config = dict(
    n_kv_head=4,
    init='normal',
    seq_len=1024,
)
Each number is 50 + 15 x the weight over its row's rms, rounded and kept within 0 to 99. Layers, rows and columns count from 0. The size before them is the row's rms in percent of the matrix's.

# up: layer 2 MLP up, 512x128, rms 0.185, rows 493-511, columns 64-127
# down: layer 2 MLP down (transposed), 512x128, rms 0.0833, rows 493-511, columns 64-127
up493 097:63 33 41 42 64 20 77 73 46 29 51 45 72 65 58 59 71 47 38 53 72 38 51 64 56 39 55 53 57 58 57 33 48 48 58 26 35 53 67 69 41 70 66 27 40 45 58 48 44 37 66 12 52 19 33 37 58 39 44 40 25 51 89 36
down493 084:46 46 38 49 53 44 50 46 49 35 41 38 36 43 40 52 44 82 61 73 54 73 50 71 59 56 65 42 26 60 49 30 62 76 32 48 70 48 31 44 30 53 29 85 36 43 50 42 54 64 57 50 33 54 45 61 64 59 63 51 65 49 51 56
up494 060:45 61 45 62 58 43 64 99 31 60 52 44 37 64 28 41 69 73 69 42 51 41 52 72 38 64 50 64 34 34 54 62 13 43 53 46 44 70 65 43 41 30 42 38 50 57 43 63 42 53 50 68 66 36 38 74 56 46 42 43 41 32 26 32
down494 067:42 61 51 52 66 43 40 55 67 37 28 60 64 59 89 47 63 56 38 79 57 34 29 41 36 42 45 46 55 40 51 36 77 39 47 36 73 35 61 74 67 62 57 65 60 56 44 38 59 42 57 15 17 57 47 50 53 72 62 78 46 50 62 38
up495 118:66 60 67 39 58 54 58 65 58 38 62 42 43 45 72 03 38 66 38 36 61 55 47 79 45 68 62 61 27 44 41 67 41 37 45 51 67 50 65 46 52 45 40 60 25 18 27 44 39 16 50 47 26 46 52 53 80 55 36 64 54 55 77 28
down495 114:39 44 44 68 75 51 59 54 33 30 44 53 68 52 31 66 35 48 68 61 57 42 37 54 65 41 20 61 33 47 59 47 52 59 77 57 64 32 54 55 44 51 50 32 48 28 47 07 31 54 30 16 57 76 49 43 67 48 23 39 68 50 75 85
up496 097:30 63 12 38 48 28 60 38 67 23 34 58 76 50 58 34 50 36 52 42 67 49 67 59 53 60 60 61 52 44 81 30 31 42 67 45 26 77 32 31 64 47 47 57 27 33 74 34 65 37 62 33 42 53 50 82 64 58 49 45 34 67 26 58
down496 105:42 46 61 59 44 41 46 62 56 49 61 50 66 34 13 41 44 58 21 54 57 74 54 58 43 33 35 60 46 57 47 22 67 25 37 52 64 59 59 56 38 50 40 38 50 40 59 75 56 57 69 49 35 50 29 50 56 44 51 41 67 34 73 63
up497 094:65 40 60 44 40 49 43 26 43 47 67 48 63 62 31 80 45 42 69 20 59 46 36 41 41 72 45 62 37 32 36 29 46 39 30 25 53 48 50 51 74 46 65 41 80 58 49 48 55 47 52 73 37 90 56 82 48 46 58 40 55 75 25 29
down497 106:73 43 44 25 40 27 52 69 47 24 61 47 31 40 59 45 33 40 37 62 41 33 70 33 36 50 44 32 56 46 39 25 43 61 71 82 52 57 66 71 51 51 51 64 39 33 39 70 44 35 30 34 51 67 50 44 31 31 61 47 22 41 32 82
up498 090:33 56 49 47 31 29 49 70 59 44 57 57 28 45 65 66 52 76 44 50 81 34 62 32 51 52 53 45 61 15 29 36 32 28 30 48 64 57 28 57 15 46 48 50 54 43 65 63 26 58 48 59 36 47 50 59 54 43 45 55 30 62 48 30
down498 090:23 65 32 62 53 74 32 55 31 64 42 29 77 86 25 64 52 43 45 46 61 46 40 55 58 53 27 57 66 52 53 81 41 61 51 43 69 69 48 80 65 40 44 51 36 57 55 42 50 37 42 99 56 27 30 46 27 39 53 58 72 59 60 61
up499 091:63 57 63 38 59 60 28 53 73 61 56 38 47 49 58 55 54 61 44 55 66 32 42 51 79 77 38 68 47 58 46 50 63 51 48 49 49 42 29 65 43 49 50 49 79 31 76 67 53 60 82 60 18 56 47 72 36 38 52 26 34 30 64 55
down499 094:32 66 31 33 53 46 25 66 58 39 63 39 36 66 72 58 39 32 54 40 63 65 68 49 56 17 52 41 50 52 39 63 63 63 69 63 55 35 38 57 64 47 58 57 59 52 36 13 68 52 81 55 15 21 43 60 39 38 52 58 65 65 43 42
up500 080:49 57 81 51 70 49 36 54 53 24 47 62 62 69 51 82 20 57 52 32 45 43 73 21 54 59 42 32 54 31 36 39 15 15 34 64 34 67 42 50 24 61 66 55 31 35 54 52 39 32 26 52 52 46 44 36 65 46 48 75 54 73 53 25
down500 089:42 66 30 57 44 47 69 57 74 76 27 64 63 81 45 40 73 35 62 45 88 66 46 48 69 48 61 30 63 67 30 52 76 70 70 46 69 12 41 49 52 47 25 60 62 46 38 28 51 44 52 08 56 45 47 51 30 48 39 25 44 32 62 82
up501 038:79 61 31 55 31 35 46 52 53 39 38 57 54 58 43 61 47 46 53 51 47 42 27 52 54 52 58 44 44 34 63 33 50 46 23 49 34 28 64 71 44 70 57 61 37 53 54 61 34 70 47 38 50 87 23 72 70 69 26 15 68 27 43 61
down501 038:56 45 73 21 58 63 54 41 47 53 82 69 43 38 62 46 53 43 45 58 68 74 55 50 69 29 42 49 59 76 43 41 59 27 48 60 58 86 58 05 44 64 50 33 68 52 31 56 64 20 45 46 47 26 51 54 73 63 48 57 34 73 48 34
up502 039:43 18 68 59 53 71 58 40 42 47 52 41 44 46 58 27 35 55 60 47 46 61 69 54 24 57 54 72 55 55 39 59 38 18 46 22 41 43 53 50 59 40 45 39 31 12 58 62 45 57 59 33 51 33 42 56 37 48 71 82 62 69 42 35
down502 047:20 42 52 60 65 40 53 80 69 71 41 65 61 86 42 58 79 27 22 49 57 43 40 52 57 43 56 47 56 49 66 13 25 29 90 36 33 46 50 50 90 64 49 57 50 63 35 59 40 43 59 52 68 59 55 74 44 53 39 33 44 33 49 46
up503 164:49 39 84 61 35 52 87 44 58 27 41 44 56 56 69 48 29 38 63 26 47 51 49 63 42 51 51 65 69 64 69 61 69 47 37 17 57 84 36 60 70 76 26 57 65 49 33 36 31 50 66 54 42 26 53 74 71 50 49 43 48 37 45 49
down503 169:58 53 44 51 42 73 77 43 55 64 59 53 66 38 73 46 52 48 80 63 57 44 42 53 58 36 71 44 48 79 68 78 64 63 63 50 77 38 15 53 48 62 47 52 65 43 34 45 53 41 44 59 33 46 45 60 38 65 47 61 21 44 43 68
up504 042:59 08 38 25 54 46 80 46 44 44 70 45 30 37 58 51 47 62 55 22 62 73 85 52 40 43 39 68 46 52 64 58 57 47 71 40 55 64 43 19 41 65 32 74 56 51 60 68 60 51 52 48 60 36 24 47 46 47 59 34 37 58 26 61
down504 040:46 57 72 33 36 57 39 79 43 59 68 56 57 75 40 63 62 44 51 69 57 53 60 41 47 61 44 46 53 55 52 48 53 28 48 51 75 32 37 40 74 57 50 57 47 54 29 61 57 21 46 71 46 57 54 61 49 25 42 84 25 49 48 57
up505 052:58 53 68 52 48 58 62 66 23 44 29 42 46 73 56 62 64 61 56 59 77 16 70 53 49 62 53 35 65 41 49 52 46 24 50 51 64 33 23 51 60 50 70 63 54 56 64 70 59 60 47 59 46 50 52 39 54 62 42 51 48 13 38 35
down505 060:53 69 47 56 43 66 18 45 59 48 54 37 49 73 50 40 54 49 37 59 43 67 68 49 16 31 40 46 60 56 44 40 54 72 47 26 55 46 26 54 84 61 58 30 66 75 49 51 44 68 52 16 56 58 12 43 37 56 57 52 39 27 21 64
up506 108:65 45 54 59 63 36 47 56 52 57 72 39 54 39 56 57 23 68 66 43 29 22 41 57 45 55 50 33 17 47 15 26 21 39 34 30 34 34 28 48 58 82 36 64 64 52 32 58 38 39 70 64 37 59 60 50 57 46 66 46 40 44 41 59
down506 129:55 18 11 54 54 54 59 33 60 26 39 66 54 57 69 66 77 45 55 43 48 83 40 75 70 39 28 47 54 72 37 58 73 52 44 49 24 58 62 70 38 57 57 57 39 46 45 36 73 40 40 44 40 41 56 60 22 63 57 76 65 58 49 68
up507 066:56 23 45 46 74 55 66 40 66 55 47 36 43 59 65 43 75 45 49 44 60 33 59 84 39 36 26 47 32 69 37 53 10 32 51 74 50 42 64 49 47 60 50 36 40 31 59 57 68 79 65 47 63 72 46 76 50 61 55 58 35 72 46 62
down507 066:43 63 26 53 50 32 52 50 38 44 66 50 62 63 56 63 64 38 43 84 40 53 25 68 39 35 58 71 63 65 39 55 50 61 47 61 58 47 55 43 60 65 63 62 53 58 53 52 55 38 50 22 37 38 82 28 39 52 24 67 59 27 43 29
up508 044:63 58 69 56 65 42 68 67 32 39 65 53 65 64 29 60 29 58 69 49 69 22 59 76 56 67 41 34 59 32 82 72 73 63 26 38 49 59 67 24 59 66 42 38 46 62 51 55 59 39 67 42 42 36 37 60 59 21 61 42 65 54 55 43
down508 047:46 54 49 57 67 38 24 62 38 53 49 47 59 45 62 64 30 43 57 79 34 70 57 49 51 29 52 24 74 46 44 30 29 48 50 38 65 57 49 73 56 61 27 56 50 52 53 32 24 82 28 54 40 49 53 26 54 45 33 44 24 48 55 72
up509 052:78 44 72 58 54 43 73 21 64 42 27 44 38 50 33 54 41 51 65 49 61 45 73 59 66 39 82 79 54 34 80 67 33 29 43 44 41 48 62 65 83 56 53 95 63 35 53 47 36 32 57 57 45 63 44 62 65 64 63 72 54 76 51 45
down509 054:32 41 56 37 50 56 78 69 44 81 47 46 64 58 46 62 61 46 44 74 55 47 10 56 50 49 66 44 24 75 27 36 45 58 71 64 44 45 52 48 62 70 56 77 22 61 43 34 52 28 27 34 69 45 47 49 49 56 64 56 40 39 65 61
up510 114:56 52 47 47 65 71 61 27 76 67 46 77 53 65 48 73 34 64 41 46 70 47 55 61 70 55 59 55 23 38 73 49 40 37 47 47 80 38 35 31 55 68 52 24 71 24 39 73 59 72 36 30 53 42 33 52 58 20 56 56 55 30 55 12
down510 102:45 28 52 46 69 21 51 43 15 47 60 28 71 65 44 46 74 35 40 50 46 68 55 32 56 29 39 48 79 60 41 54 61 37 61 50 70 58 34 56 33 84 67 45 62 36 05 30 62 66 29 63 44 49 53 49 51 68 49 49 45 55 68 79
up511 072:27 54 53 27 55 36 40 59 64 55 54 76 36 26 60 18 50 66 40 45 34 44 55 49 25 58 21 41 22 45 64 44 30 25 47 40 27 65 70 60 42 53 59 51 50 74 59 58 58 22 44 56 42 39 37 78 55 33 29 55 53 43 50 46
down511 088:65 48 69 46 57 31 57 62 34 42 50 11 61 70 51 60 43 52 79 55 76 69 64 34 61 33 65 52 77 62 45 94 50 48 73 70 37 49 58 26 43 28 71 41 40 43 42 39 29 56 69 64 62 57 60 42 39 46 24 40 52 36 32 52